python train.py --num_hidden_layers=15 --hidden_size=224 --num_attention_heads=4 --num_key_value_heads=4 --head_dim=64 --intermediate_size=896 --vocab_size=32768 --hidden_act="gelu" --norm="layernorm" --norm_place="pre" --norm_eps=1e-05 --positions="learned" --qk_norm=false --attn_scale=0.125 --bias="none" --tie_word_embeddings=true --parallel_block=false --extras=["capped logits"] --init="normal" --init_std_qkv=0.0233 --init_std_o=0.00425 --init_std_up=0.0233 --init_std_down=0.00425 --optimizer="soap_variant" --learning_rate=0.00355 --beta1=0.95 --beta2=0.99 --weight_decay=0.06 --lr_head=0.00595 --max_grad_norm=1.0 --warmup_steps=200 --schedule="wsd" --decay_fraction=0.807 --decay_shape="pow" --final_lr_fraction=0.02 --batch_tokens=32768 --max_seq_len=384 --doc_mask=true --train_tokens=253800000 --max_steps=7746 --dataset="wikipedia_en"
Each number is 50 + 12 x the weight over its row's rms, rounded and kept within 0 to 99. Layers, rows and columns count from 0. The size before them is the row's rms in percent of the matrix's.

# v: layer 9 attention value, 256x224, rms 0.134, rows 176-191, columns 0-111
# o: layer 9 attention output (transposed), 256x224, rms 0.117, rows 176-191, columns 0-111
# q: layer 9 attention query, 256x224, rms 0.104, rows 192-206, columns 0-111
# k: layer 9 attention key, 256x224, rms 0.105, rows 192-206, columns 0-111
v176 091:55 63 56 47 47 31 50 46 54 36 62 57 39 35 57 80 58 67 44 23 44 31 43 59 38 59 45 34 48 44 61 60 52 49 42 63 60 54 53 50 70 52 53 41 46 47 51 43 71 52 52 54 71 57 69 22 61 59 70 69 43 32 46 61 45 51 58 39 62 60 44 37 37 44 42 82 57 48 46 45 44 39 62 53 65 39 41 40 43 52 42 43 76 28 48 46 38 57 30 52 69 51 51 28 59 62 47 38 32 45 44 33
o176 091:50 64 41 58 65 60 46 37 45 46 15 61 52 51 58 46 62 56 51 57 58 38 40 32 37 49 63 58 51 71 52 48 62 68 21 59 64 53 50 66 41 34 35 61 59 70 36 75 51 53 81 63 57 56 51 47 42 47 33 56 43 51 56 51 32 46 50 61 52 32 32 35 45 40 71 55 47 34 27 44 62 59 76 56 47 68 54 29 40 59 50 52 55 49 54 65 19 22 44 61 66 36 54 45 53 54 32 45 56 66 47 42
v177 093:44 54 61 61 49 62 37 59 48 60 65 52 60 70 75 62 50 54 79 42 48 54 55 49 54 58 48 54 50 35 48 54 39 65 55 46 80 48 24 41 64 13 54 47 40 50 43 38 40 77 59 44 55 49 44 38 53 52 33 45 59 41 57 64 42 45 73 57 56 36 36 64 56 42 66 58 54 36 65 38 54 64 20 49 24 53 59 50 57 45 46 45 55 28 48 40 39 33 38 36 36 37 37 50 44 69 30 47 50 40 48 66
o177 093:78 65 70 24 54 48 44 67 59 29 60 49 74 47 46 43 73 67 72 44 42 56 64 43 56 42 54 49 70 51 61 78 40 45 46 42 41 23 58 36 55 34 57 52 64 41 55 53 28 79 51 55 44 43 64 66 37 52 38 47 47 62 49 56 51 54 39 55 46 49 67 50 59 41 58 39 65 46 49 52 74 67 64 46 49 49 55 55 50 56 48 26 21 30 56 62 57 50 44 43 62 58 46 36 59 53 42 31 35 49 38 77
v178 100:45 72 54 44 29 48 46 59 37 71 60 61 33 42 37 40 68 51 26 42 54 69 44 32 57 42 50 49 49 40 52 27 64 53 63 45 63 43 47 55 44 56 42 55 59 56 74 46 54 32 45 45 50 58 44 60 57 40 71 33 43 78 51 51 49 36 37 60 27 57 41 40 35 37 44 51 64 43 62 60 38 46 42 63 60 26 54 51 76 56 68 41 33 53 48 42 53 56 43 67 71 57 51 71 40 51 47 57 45 39 33 37
o178 104:61 57 42 30 30 33 46 40 50 60 40 30 63 39 54 57 41 56 51 53 35 39 54 43 36 39 41 70 36 39 49 55 29 55 55 50 50 49 45 74 84 58 61 46 45 62 57 49 70 59 46 43 48 58 27 31 63 61 53 43 41 50 76 67 62 14 45 46 42 62 59 54 34 35 47 50 54 50 61 55 61 60 54 87 34 47 63 78 57 60 59 63 56 50 47 48 41 47 63 37 53 45 56 52 46 47 43 43 53 45 33 58
v179 096:45 43 41 59 28 48 61 59 50 56 59 53 40 51 25 66 22 45 54 50 66 35 36 47 17 64 40 89 51 29 57 54 51 54 60 49 42 47 59 43 39 73 41 58 57 51 52 44 35 72 64 75 37 59 36 58 61 45 48 40 44 61 45 54 54 71 65 59 27 52 37 46 48 44 54 28 47 49 67 26 41 48 47 50 40 55 52 46 43 52 48 54 56 70 48 48 50 42 55 37 51 53 57 40 52 47 55 55 42 38 80 21
o179 093:47 45 56 38 42 53 50 52 35 53 58 71 58 59 36 31 52 58 44 53 41 53 67 52 57 67 39 52 51 51 30 64 51 52 41 54 67 69 50 38 36 22 66 58 23 58 38 49 59 34 48 70 41 47 47 40 43 45 43 56 52 57 38 37 60 49 49 41 55 53 64 38 70 62 29 58 57 48 46 51 26 35 41 53 72 43 66 61 92 56 73 49 34 63 58 55 56 26 61 48 65 30 49 45 49 35 47 58 57 51 62 47
v180 093:47 52 40 34 50 64 51 70 30 72 43 66 58 45 47 45 61 40 67 43 42 42 29 51 40 30 56 48 29 53 31 60 55 49 35 34 54 55 55 45 54 46 27 74 34 45 60 36 53 61 47 53 17 56 72 63 70 51 50 59 35 45 36 56 40 43 41 44 44 48 47 56 43 63 46 75 45 58 73 42 45 63 48 65 49 71 46 34 32 40 62 34 61 55 49 60 69 66 62 55 74 62 46 30 45 39 46 72 41 35 59 45
o180 089:74 35 27 54 48 63 45 25 52 40 61 39 73 47 60 20 35 32 55 65 71 39 47 49 43 37 48 47 34 53 54 44 58 53 58 34 49 49 35 30 55 36 62 51 59 62 31 38 39 33 42 68 38 53 26 58 74 39 52 81 41 62 57 43 52 26 54 59 43 44 33 47 62 51 55 32 51 55 64 38 44 62 88 36 46 55 45 43 63 53 49 72 48 58 47 43 59 30 54 71 33 48 75 52 40 57 52 48 46 60 57 63
v181 085:47 36 43 49 49 54 69 51 33 35 38 54 32 67 40 59 58 49 32 45 50 23 61 34 34 59 50 50 58 57 30 43 45 43 74 73 39 56 50 60 49 42 49 62 66 53 26 64 61 42 42 67 44 43 32 48 45 48 38 56 64 72 50 36 66 69 49 59 49 58 52 54 40 62 59 32 51 65 59 51 65 42 68 61 39 43 61 59 42 47 62 40 42 52 28 49 40 43 61 41 46 51 33 32 56 33 58 48 53 52 38 56
o181 085:58 43 59 31 15 52 60 74 52 61 52 34 51 43 41 52 47 47 57 60 36 61 34 43 44 43 53 55 56 54 52 37 57 47 29 50 63 49 41 62 53 46 57 49 64 52 47 71 27 53 52 46 65 49 53 62 51 52 67 51 52 71 50 45 27 44 66 52 64 30 70 69 43 56 49 42 78 43 44 51 43 32 32 54 74 57 61 62 44 39 54 38 50 76 64 60 50 27 55 39 50 48 70 61 27 46 34 75 54 39 52 64
v182 091:51 57 39 42 47 51 75 46 27 63 32 63 46 84 37 59 53 54 51 45 59 44 53 49 44 57 43 51 47 62 81 60 33 56 44 45 66 67 62 58 49 48 70 56 47 56 59 57 30 46 55 73 60 51 54 37 24 49 52 29 33 44 48 48 63 63 46 51 49 41 49 50 21 52 39 64 40 63 49 45 50 37 50 50 66 47 40 52 49 52 43 49 70 50 39 33 52 32 39 51 51 45 64 43 30 39 36 72 49 43 43 48
o182 090:41 41 46 43 52 70 67 60 59 49 49 71 40 48 42 53 52 71 47 43 45 43 56 52 63 58 53 41 61 33 44 64 47 32 58 53 48 44 45 42 61 42 37 49 54 70 33 58 38 43 72 50 45 45 41 74 37 52 65 63 56 33 51 36 39 47 61 39 39 50 38 35 53 43 44 25 58 65 55 43 57 61 44 54 52 48 58 65 50 33 33 14 32 42 67 59 57 55 40 27 60 44 38 53 60 57 50 36 65 52 35 48
v183 093:68 51 64 59 74 46 48 46 45 57 39 45 38 63 53 37 46 48 50 47 52 52 36 54 26 58 43 54 38 45 45 32 74 59 35 37 48 06 42 44 57 36 73 51 55 25 37 69 60 52 33 70 53 58 40 80 47 44 44 38 66 57 54 61 61 55 61 43 48 30 52 57 31 36 47 63 48 62 48 34 62 58 51 55 44 56 44 61 51 33 49 75 50 42 25 59 54 46 43 41 55 65 54 37 53 70 46 51 49 51 59 62
o183 090:63 57 50 42 51 34 44 67 49 54 40 60 80 53 66 48 44 41 47 44 40 44 44 25 46 51 58 44 70 55 57 47 39 38 57 58 28 30 56 46 55 37 62 62 45 53 76 63 47 37 46 62 43 60 59 61 46 49 58 65 43 56 61 51 33 60 50 46 55 41 50 29 53 91 40 56 68 38 56 40 43 62 47 43 22 60 44 53 76 35 86 58 71 43 52 67 43 66 55 56 69 64 47 61 31 38 37 39 57 59 45 58
v184 088:52 52 39 61 65 32 52 39 55 76 34 66 36 56 38 54 54 69 58 44 30 42 55 60 44 51 48 54 31 39 57 50 40 48 47 70 62 63 81 52 41 33 33 67 31 49 39 49 56 43 67 65 59 50 61 47 42 62 47 49 55 53 63 63 48 56 56 46 36 38 52 57 52 57 50 66 37 65 67 40 66 50 64 39 58 52 48 52 30 66 45 59 60 37 35 70 65 52 43 29 53 48 46 57 53 54 65 54 66 57 74 29
o184 087:64 43 48 44 32 67 32 45 39 53 44 65 57 66 62 46 41 57 48 50 59 48 64 38 48 54 55 40 46 27 63 38 34 36 54 28 59 56 57 46 30 45 60 48 43 58 53 60 47 44 58 50 30 43 48 58 60 34 43 62 67 46 56 60 40 52 62 71 43 55 64 51 42 31 41 55 65 41 46 48 65 38 55 52 63 52 42 39 59 47 42 56 52 40 58 67 39 39 72 70 11 39 60 43 56 52 42 61 53 44 45 57
v185 093:43 49 32 48 49 42 46 45 67 63 44 35 44 55 65 64 50 57 67 42 37 41 59 53 56 59 65 48 63 54 37 52 46 41 69 71 50 66 51 68 47 64 57 66 38 54 41 50 25 58 54 55 61 48 63 52 33 38 53 65 55 50 51 60 51 44 64 32 60 68 48 36 47 50 39 42 47 20 48 52 44 60 46 53 29 56 59 34 58 49 61 56 34 59 38 67 59 53 75 66 52 60 40 59 40 68 47 37 64 43 36 60
o185 098:60 47 33 46 63 42 54 57 54 57 62 74 54 54 71 52 74 60 40 78 65 47 36 53 54 41 51 42 79 69 74 67 52 46 57 45 61 49 48 66 51 50 59 65 56 46 53 59 53 53 34 51 52 71 63 20 55 52 54 62 54 73 38 56 44 50 58 70 49 47 40 49 66 56 59 35 52 46 56 39 49 43 54 70 64 42 41 55 50 47 47 57 44 53 55 41 48 54 26 53 48 37 71 41 35 53 51 46 59 55 75 46
v186 091:30 64 38 47 47 50 47 48 51 13 45 67 43 35 38 33 47 69 55 69 29 64 42 47 34 45 41 60 58 58 37 69 50 74 36 46 44 62 20 53 66 58 53 45 47 78 29 44 38 53 51 47 55 70 57 65 55 20 51 47 65 37 24 59 72 58 69 39 67 42 38 58 34 36 45 52 45 47 48 59 29 65 35 75 45 47 56 42 47 41 60 54 47 42 45 66 28 45 47 47 40 37 49 40 61 45 60 57 53 63 35 61
o186 093:41 49 70 53 44 46 67 63 16 68 60 32 67 34 27 32 63 40 47 37 48 27 79 46 44 56 52 40 36 54 64 59 49 36 70 44 51 30 62 50 56 63 49 42 48 46 57 60 46 65 32 43 51 49 49 48 53 40 45 57 67 44 47 34 46 46 32 47 50 51 45 58 51 52 43 78 61 49 33 44 56 55 54 36 50 51 57 28 57 54 52 52 44 58 54 39 52 81 46 59 42 69 52 48 56 61 54 46 71 42 47 68
v187 087:59 68 34 47 48 35 45 36 36 45 51 63 62 55 50 46 62 53 39 27 49 35 54 59 57 55 52 57 63 33 33 44 31 50 57 45 31 64 53 54 49 48 52 52 65 54 63 68 60 58 62 54 37 36 56 42 66 67 59 74 58 55 31 61 64 53 62 52 26 61 14 48 64 59 35 53 51 64 48 46 52 48 68 47 57 41 62 35 44 51 40 41 24 55 61 42 66 47 56 38 60 42 54 38 60 45 52 54 39 24 60 52
o187 090:50 47 57 64 34 45 46 57 33 43 50 51 52 66 32 46 26 62 74 51 25 88 38 47 65 47 44 26 37 51 45 61 68 58 58 42 61 67 59 59 57 58 31 54 70 56 41 62 54 44 73 62 67 52 64 66 56 57 45 66 60 41 64 54 52 45 51 32 41 42 67 54 53 33 47 40 32 42 56 56 44 52 45 48 43 59 55 50 39 68 45 66 37 71 36 42 43 57 58 49 41 51 55 43 48 73 42 59 34 45 68 69
v188 094:48 33 31 39 57 63 53 49 56 50 48 52 50 63 65 48 87 31 56 43 58 37 61 49 61 43 33 37 54 34 48 52 45 57 52 23 57 69 46 71 58 58 54 68 59 57 32 42 76 37 39 54 30 49 44 41 36 55 39 51 37 45 54 64 32 44 58 64 81 50 52 41 34 41 57 45 58 36 46 58 79 56 36 34 68 64 28 46 54 49 49 44 43 39 59 51 71 54 45 44 62 51 42 55 60 34 46 39 59 69 43 20
o188 096:65 50 42 36 49 62 48 54 61 50 49 55 54 77 52 61 59 67 23 40 56 46 59 64 44 31 47 29 56 52 50 37 20 48 33 46 51 58 48 41 32 74 20 39 54 41 65 38 40 56 33 40 45 37 50 46 54 62 54 54 47 61 54 49 44 45 52 51 47 42 62 55 45 47 60 27 29 73 31 48 40 50 57 71 35 70 37 59 29 34 42 70 66 47 26 48 53 56 29 53 41 79 49 49 44 58 50 36 43 45 59 45
v189 091:33 34 53 53 53 48 57 52 48 67 43 25 49 45 55 81 59 34 51 61 60 60 34 64 36 38 49 64 64 60 32 49 73 52 47 73 68 51 40 41 43 47 42 41 46 60 57 42 47 34 54 60 55 71 61 59 56 64 44 55 67 30 41 47 48 55 54 48 64 43 38 53 42 61 58 55 36 49 61 58 50 47 57 52 32 66 67 66 69 62 39 62 53 62 64 36 59 46 35 29 42 55 62 61 70 61 64 39 33 52 64 44
o189 090:69 50 28 50 46 35 81 41 42 66 57 54 41 54 36 49 38 56 48 63 52 57 41 35 53 77 60 65 57 62 35 42 35 42 39 22 51 53 36 43 35 59 40 58 58 29 85 40 56 37 43 67 31 33 57 66 37 47 56 62 50 54 46 53 33 58 43 69 54 35 47 69 58 61 34 35 52 36 61 56 36 38 29 39 50 39 35 60 41 48 33 51 54 28 79 68 43 43 50 63 59 50 72 53 53 32 42 32 39 50 32 63
v190 101:63 44 64 46 24 64 50 57 56 22 72 39 51 54 24 52 84 50 56 51 53 48 64 55 53 63 57 59 57 44 32 56 29 44 49 56 45 56 37 45 65 49 41 47 52 65 59 56 57 53 51 70 62 34 56 49 40 50 42 55 37 51 37 59 38 63 58 32 40 62 20 57 59 72 39 51 49 32 55 65 69 38 75 42 28 62 37 37 57 57 44 61 50 31 54 53 33 42 52 31 45 59 58 38 43 49 53 55 43 69 25 35
o190 100:56 49 39 39 53 34 42 33 51 67 51 72 38 43 80 36 58 50 46 49 47 66 57 63 67 66 30 47 41 53 49 47 63 63 50 46 33 63 52 48 39 66 49 67 37 51 69 49 60 38 63 36 45 53 29 64 70 49 49 49 44 51 26 63 58 64 27 51 52 56 69 71 45 55 37 67 53 51 68 57 35 48 54 57 44 41 57 52 44 51 49 53 37 60 27 49 62 59 32 54 52 58 60 43 50 36 78 43 40 51 53 47
v191 095:44 29 59 36 30 56 41 44 54 55 43 36 40 62 56 60 37 31 33 66 52 40 53 47 52 53 45 56 31 65 45 65 42 86 50 41 66 53 47 52 32 42 49 75 33 50 52 38 57 52 25 58 52 42 41 61 63 29 39 64 49 38 58 45 54 60 62 31 52 44 46 24 46 55 46 54 29 39 50 54 66 55 70 69 59 60 50 60 43 33 69 49 46 44 71 07 58 60 29 64 40 68 53 56 40 49 39 74 54 45 49 55
o191 098:49 50 58 66 33 55 52 48 56 34 70 60 39 71 67 38 49 27 31 36 60 65 53 48 57 45 57 46 70 27 40 47 42 54 53 47 39 51 46 65 56 54 39 46 39 27 55 66 71 62 56 42 57 54 57 56 48 40 56 31 46 53 61 66 52 40 62 41 45 16 32 32 63 48 46 42 46 71 57 38 63 57 45 61 62 54 76 49 46 43 41 71 58 63 50 72 44 59 37 49 61 52 32 48 44 49 63 37 42 53 33 38
q192 093:38 35 62 48 45 53 63 27 60 48 49 54 53 59 51 64 49 61 50 65 60 64 61 71 65 48 55 40 55 33 40 43 44 54 53 19 46 43 59 58 66 50 58 73 38 55 54 62 50 57 48 48 54 38 34 86 51 61 48 62 42 59 47 56 43 35 46 68 41 47 51 56 57 41 61 08 62 66 78 52 56 55 57 67 50 64 39 48 44 46 18 64 41 44 44 56 71 27 63 41 51 50 39 57 39 61 46 43 49 52 10 40
k192 086:49 48 42 54 26 33 53 52 74 42 54 57 44 66 45 58 57 47 36 20 53 46 64 60 58 53 59 52 43 33 61 55 42 68 53 32 26 25 61 46 44 38 40 44 44 52 48 63 57 61 41 46 45 38 52 55 29 58 48 50 65 39 55 50 57 41 50 66 26 57 66 46 67 62 55 26 61 52 56 61 67 38 38 53 56 42 35 52 52 61 29 64 42 53 63 72 45 78 45 36 34 68 69 65 54 48 44 80 54 47 51 57
q193 085:67 48 55 32 52 32 33 39 51 37 61 48 51 64 33 52 33 52 71 44 52 62 40 50 65 60 41 63 61 52 33 66 67 58 31 52 61 46 68 52 50 40 46 53 54 59 65 48 49 48 51 48 24 41 49 48 46 45 38 47 47 58 64 83 55 45 65 50 54 64 47 55 69 26 63 63 43 49 65 50 64 39 45 45 42 44 56 60 46 45 52 60 40 34 46 40 40 51 34 36 82 52 47 70 30 48 67 56 52 65 66 43
k193 083:49 47 33 44 75 29 41 57 49 60 36 70 35 55 42 71 37 66 49 49 54 59 53 39 53 33 42 53 57 61 42 55 23 71 53 71 48 50 40 44 48 49 38 50 30 63 48 56 42 50 56 48 51 51 47 44 38 41 24 73 43 57 60 42 32 60 45 62 67 51 26 46 46 30 69 41 38 63 57 31 56 44 41 45 44 53 56 49 66 74 52 55 44 50 58 56 60 43 40 44 77 49 38 47 41 60 59 46 37 40 38 40
q194 095:53 57 54 53 45 53 47 58 69 50 50 56 39 37 57 53 52 57 44 50 66 64 73 79 55 42 66 48 58 50 61 58 30 50 50 57 40 38 76 46 49 34 60 34 39 46 39 61 51 57 40 55 47 50 74 51 42 29 55 43 56 33 53 50 28 50 44 56 71 50 50 57 73 65 82 52 59 66 44 42 46 54 61 58 68 41 57 37 59 70 50 43 43 40 47 65 66 60 26 54 42 46 35 36 37 56 52 59 59 59 71 40
k194 088:40 72 37 61 29 53 69 66 54 66 60 72 66 50 32 37 63 43 45 48 63 44 20 62 59 29 54 34 50 65 43 56 68 60 29 59 56 42 38 43 47 67 67 35 39 37 38 48 50 60 42 72 67 52 57 72 47 41 66 45 40 40 64 58 43 32 75 43 37 37 36 64 45 44 36 43 52 71 51 46 31 67 59 47 53 50 37 55 47 27 69 30 30 46 29 47 41 36 51 53 41 50 52 55 62 56 38 66 47 37 57 58
q195 082:71 45 67 46 41 27 53 34 70 65 58 59 41 59 66 31 50 43 44 44 52 32 46 64 50 51 59 52 49 61 74 36 42 40 34 46 49 44 30 45 54 58 31 58 49 45 47 30 47 49 48 40 44 31 70 53 68 74 56 63 55 42 42 46 77 29 52 60 50 50 58 53 51 44 56 59 44 51 42 46 62 47 48 20 45 62 50 56 55 42 45 60 42 42 74 53 65 40 48 62 70 53 59 50 52 55 42 52 52 49 34 53
k195 086:35 51 85 34 45 40 68 53 53 51 74 70 33 45 52 68 73 46 28 67 39 44 58 72 40 60 62 63 48 54 74 53 69 63 24 26 64 59 37 44 53 52 56 71 46 54 54 50 47 57 35 58 57 57 39 36 55 56 58 32 54 56 47 43 37 45 55 43 27 46 40 42 21 50 50 44 46 43 43 49 50 57 67 49 59 43 47 44 60 50 49 62 68 46 71 50 40 57 41 66 55 60 53 44 66 44 43 25 47 61 64 61
q196 083:49 34 53 41 63 65 44 54 64 59 55 67 43 46 40 64 43 54 60 51 30 74 76 54 53 59 37 60 67 45 43 51 74 61 17 76 44 46 37 48 60 42 55 28 45 35 44 33 51 55 59 47 55 47 60 45 36 57 52 50 42 51 51 43 37 54 33 46 45 70 66 87 51 55 46 62 42 61 62 37 53 35 42 54 49 67 65 18 54 38 49 56 33 59 59 38 62 47 42 30 52 48 45 57 31 66 54 41 64 53 38 31
k196 086:60 70 50 60 42 59 59 46 63 56 53 53 50 77 49 53 63 46 49 43 69 49 64 56 61 50 70 57 53 59 48 56 54 47 40 58 49 54 30 37 70 62 40 44 33 44 46 40 27 60 49 36 30 48 62 49 46 37 47 63 62 53 44 26 30 38 47 33 47 49 48 49 46 58 57 35 26 54 66 51 41 56 54 54 53 62 24 45 52 55 54 43 71 39 66 49 53 62 57 45 48 63 38 38 57 60 68 53 49 51 53 48
q197 083:49 59 48 57 35 32 55 42 43 57 49 56 43 46 49 43 33 59 63 60 39 47 32 62 54 67 68 53 37 60 68 24 58 42 54 36 41 40 51 41 41 29 37 41 57 58 44 55 64 46 87 45 57 55 40 47 46 46 59 48 51 41 62 52 48 30 36 54 35 29 54 56 41 57 64 45 41 64 51 63 46 44 46 44 45 42 46 50 43 42 31 62 59 51 29 56 58 41 49 62 26 30 37 57 49 43 43 63 66 55 28 65
k197 084:43 44 42 47 24 45 43 49 54 68 72 35 31 77 37 35 58 58 43 50 38 53 50 51 49 60 58 37 42 62 46 37 66 39 53 51 37 54 50 44 46 44 37 59 39 73 28 57 76 40 49 48 55 48 44 47 63 65 44 59 61 68 66 32 38 70 44 61 63 40 39 33 43 38 49 58 30 54 65 70 29 56 85 53 47 43 51 39 51 45 62 54 40 38 50 60 53 46 44 48 71 21 33 43 61 49 45 28 62 34 41 61
q198 092:35 42 54 42 70 51 28 25 51 57 53 66 47 43 60 32 71 64 63 61 58 41 21 58 63 74 56 55 63 45 39 68 46 47 57 71 53 42 62 44 40 45 39 39 39 42 30 49 51 53 55 80 48 48 71 52 61 73 38 35 38 66 50 33 73 77 33 39 56 64 55 16 40 63 48 39 50 73 38 52 50 54 59 48 24 59 48 54 53 56 52 65 19 38 38 31 62 47 48 61 57 68 66 41 61 69 43 47 54 59 54 56
k198 090:45 50 60 35 56 54 40 38 52 51 75 47 49 37 56 55 58 63 62 65 50 60 25 46 35 44 58 67 40 53 31 43 48 43 68 40 45 62 77 49 41 44 61 54 43 55 54 58 79 70 62 60 13 68 42 42 46 62 56 70 61 40 57 67 38 42 58 55 33 65 71 65 37 51 60 49 47 48 34 61 49 55 57 57 26 42 34 38 40 58 56 62 39 37 41 40 65 51 44 38 51 63 35 35 39 78 59 64 49 47 49 69
q199 091:47 40 61 43 45 54 59 27 43 44 64 48 45 32 31 50 53 71 46 53 49 56 50 52 48 46 59 47 62 52 57 65 34 44 44 32 50 47 61 51 42 52 35 44 48 49 49 47 56 69 50 40 46 54 66 44 29 41 37 41 49 49 57 51 61 46 30 54 50 25 26 52 49 56 55 60 55 36 46 77 29 69 50 59 41 52 56 34 35 51 37 34 58 49 32 68 64 33 43 36 84 38 61 89 43 69 44 42 53 51 55 33
k199 091:56 37 30 56 53 45 64 55 44 33 31 49 59 43 35 48 55 53 25 56 57 44 40 66 55 34 56 54 47 54 30 49 46 43 35 72 57 45 86 29 53 67 52 60 50 39 72 46 58 49 52 62 53 56 51 46 52 43 47 64 41 29 47 46 56 45 41 43 46 35 54 51 56 35 32 62 71 50 34 62 42 63 44 61 53 47 50 43 48 33 60 64 41 30 46 77 34 58 33 34 77 52 73 66 48 41 58 46 74 52 65 51
q200 087:43 46 68 37 55 41 38 29 23 52 64 65 43 55 55 62 70 51 71 56 41 65 54 63 43 69 60 32 54 72 72 67 58 61 50 57 33 56 39 44 56 42 43 47 52 54 49 81 34 39 69 50 39 25 40 53 26 51 53 48 49 32 68 46 54 65 38 60 49 40 49 52 48 53 64 58 38 53 65 73 36 26 52 56 61 40 40 54 45 43 62 56 38 48 66 34 21 63 47 35 46 45 50 48 41 69 47 41 60 46 62 33
k200 086:33 39 51 49 40 31 67 48 39 81 71 57 36 56 42 37 52 64 70 35 52 40 59 73 55 61 30 35 40 82 64 53 48 50 71 60 24 63 58 31 52 52 55 30 46 36 32 49 48 42 62 61 61 45 40 38 44 47 49 44 59 18 48 53 46 51 46 39 36 50 47 45 65 33 53 37 51 48 68 49 54 56 52 32 60 59 31 57 64 32 56 53 47 64 53 56 64 48 55 51 51 51 46 50 46 60 60 37 48 46 67 40
q201 096:60 45 71 57 72 49 42 45 64 38 51 50 52 23 57 56 52 23 38 34 54 23 49 44 49 51 51 56 51 67 41 56 44 28 37 47 46 62 49 50 34 37 68 70 47 59 38 55 39 55 49 41 23 58 53 52 61 23 48 39 66 46 38 52 57 59 81 35 55 54 46 45 64 54 51 48 92 44 47 58 40 42 32 20 63 48 41 40 62 59 55 33 50 54 63 51 26 65 65 58 61 32 49 44 33 46 24 58 61 48 54 55
k201 089:47 73 39 56 66 60 37 32 43 49 46 57 51 60 49 58 43 43 63 60 51 50 72 50 34 63 32 47 43 56 59 30 47 61 46 46 40 53 37 51 54 73 54 52 80 62 38 63 57 64 70 53 32 63 61 47 51 57 57 41 47 41 54 29 50 41 59 56 37 61 48 56 41 57 63 48 41 48 40 49 43 30 45 34 52 52 59 58 39 78 60 60 51 52 58 39 29 61 47 73 50 36 51 32 63 41 29 62 63 31 49 30
q202 094:58 32 25 76 53 44 64 57 52 63 51 44 58 18 54 66 53 51 39 52 39 46 36 55 42 39 66 60 32 44 45 42 19 49 74 36 59 66 32 52 59 41 40 44 40 41 66 65 65 51 53 57 56 51 30 28 55 63 41 58 33 41 67 39 49 40 42 70 54 63 42 70 47 43 73 52 71 34 46 43 71 45 49 53 77 35 37 58 47 45 59 50 58 52 24 45 51 42 50 42 67 44 42 47 76 54 72 38 50 39 48 59
k202 092:45 48 71 52 35 50 44 63 48 69 35 37 73 31 26 60 62 61 65 55 35 61 53 20 27 55 44 59 48 43 48 49 70 59 37 44 44 27 36 44 66 38 60 31 61 55 51 53 67 58 36 37 46 59 48 44 60 58 55 43 65 34 51 47 60 42 43 39 52 68 45 34 68 44 46 43 54 52 62 56 49 61 52 68 50 39 79 43 40 41 54 42 49 40 40 51 45 55 21 49 57 56 35 30 47 48 56 55 77 59 50 56
q203 089:53 53 23 69 39 43 47 45 42 53 59 70 57 32 44 47 58 68 43 29 80 55 41 49 60 49 36 47 32 38 38 47 30 50 53 52 67 47 28 53 54 52 39 67 49 43 60 37 42 43 53 53 60 42 43 48 58 56 39 33 52 29 66 53 35 25 54 42 49 55 58 33 38 52 65 40 64 47 35 63 45 55 69 48 51 38 62 37 48 58 51 50 37 46 68 63 63 50 57 45 27 37 69 61 43 56 41 57 52 57 77 57
k203 092:52 66 52 50 42 45 53 48 69 44 65 48 53 55 66 47 62 24 36 67 68 76 45 56 54 56 38 46 52 47 51 52 44 37 51 48 28 36 55 56 48 59 49 50 47 45 43 66 53 25 57 54 35 50 56 50 55 42 37 33 74 48 52 59 43 46 52 47 62 49 65 54 60 46 52 47 65 49 45 51 37 51 88 56 59 37 64 57 23 45 61 40 32 43 19 58 51 51 37 28 47 23 75 45 59 61 70 53 35 47 51 53
q204 089:58 57 45 51 58 29 58 50 23 55 62 45 45 37 42 51 26 54 51 63 60 62 64 54 59 53 52 66 46 65 48 60 49 38 68 45 37 37 51 54 74 44 63 56 56 77 52 43 51 74 76 54 44 63 74 27 46 55 43 50 54 59 47 54 27 61 46 48 67 46 56 55 59 42 67 57 37 42 49 63 42 54 55 48 34 55 36 63 51 41 66 33 61 40 84 64 60 70 42 49 62 58 37 33 55 53 58 50 67 42 40 25
k204 083:56 49 51 30 29 58 36 87 57 63 35 45 67 46 29 67 48 57 60 39 53 46 59 48 44 72 56 49 47 73 42 60 61 37 49 62 31 36 71 46 64 54 47 58 50 66 46 49 58 48 30 76 61 63 69 74 61 57 27 68 47 62 34 39 49 38 57 41 45 26 54 20 52 36 49 43 46 48 39 36 47 66 51 39 29 56 32 61 57 62 55 63 52 48 42 54 46 46 35 27 44 60 47 59 35 31 44 44 44 43 54 40
q205 090:52 50 32 47 44 59 58 40 51 23 53 49 39 52 55 48 40 50 69 58 39 41 69 44 65 58 56 69 53 49 56 53 26 52 30 50 40 60 45 40 76 45 39 53 42 74 24 53 42 48 70 63 60 47 29 51 31 58 65 44 44 47 56 52 51 68 71 50 49 48 49 41 38 58 51 50 57 30 33 66 48 69 52 47 58 52 44 16 36 61 28 47 54 38 35 53 50 38 42 58 50 55 58 59 74 58 68 66 51 59 54 30
k205 085:66 45 60 51 55 64 65 56 34 46 40 37 39 48 17 28 39 61 34 62 50 49 55 68 39 45 49 50 37 34 56 76 50 41 65 54 32 37 47 54 41 49 70 64 56 60 32 64 68 22 65 51 51 46 58 44 50 68 59 76 39 42 37 55 66 42 43 48 30 60 58 58 56 47 33 63 42 45 42 56 23 75 33 50 49 42 45 63 46 22 42 53 35 39 56 38 52 64 51 57 55 37 61 55 54 62 44 70 50 67 64 34
q206 090:34 58 55 27 51 52 62 59 39 68 55 57 56 51 28 57 64 76 49 45 30 75 42 82 50 42 48 54 64 51 35 54 27 49 53 36 37 47 47 40 64 39 66 33 52 36 56 34 58 50 44 68 46 39 58 47 66 53 52 40 44 48 54 36 42 62 56 44 38 37 62 48 58 42 39 40 43 70 46 53 54 70 55 47 56 59 38 47 53 51 47 51 62 68 65 64 49 64 53 30 48 43 60 47 28 50 72 54 38 28 55 66
k206 082:43 42 65 47 31 59 37 39 70 51 52 54 64 51 46 55 53 27 51 45 65 63 30 45 75 35 45 55 70 51 20 54 60 46 45 51 53 62 66 41 67 26 48 58 48 69 44 59 57 53 40 50 52 40 58 66 56 44 45 62 42 56 55 58 58 54 51 22 36 53 52 40 45 39 57 56 48 29 46 61 49 39 53 32 51 51 51 80 47 63 66 36 49 45 22 65 50 46 68 55 37 44 54 33 31 31 46 54 44 38 47 57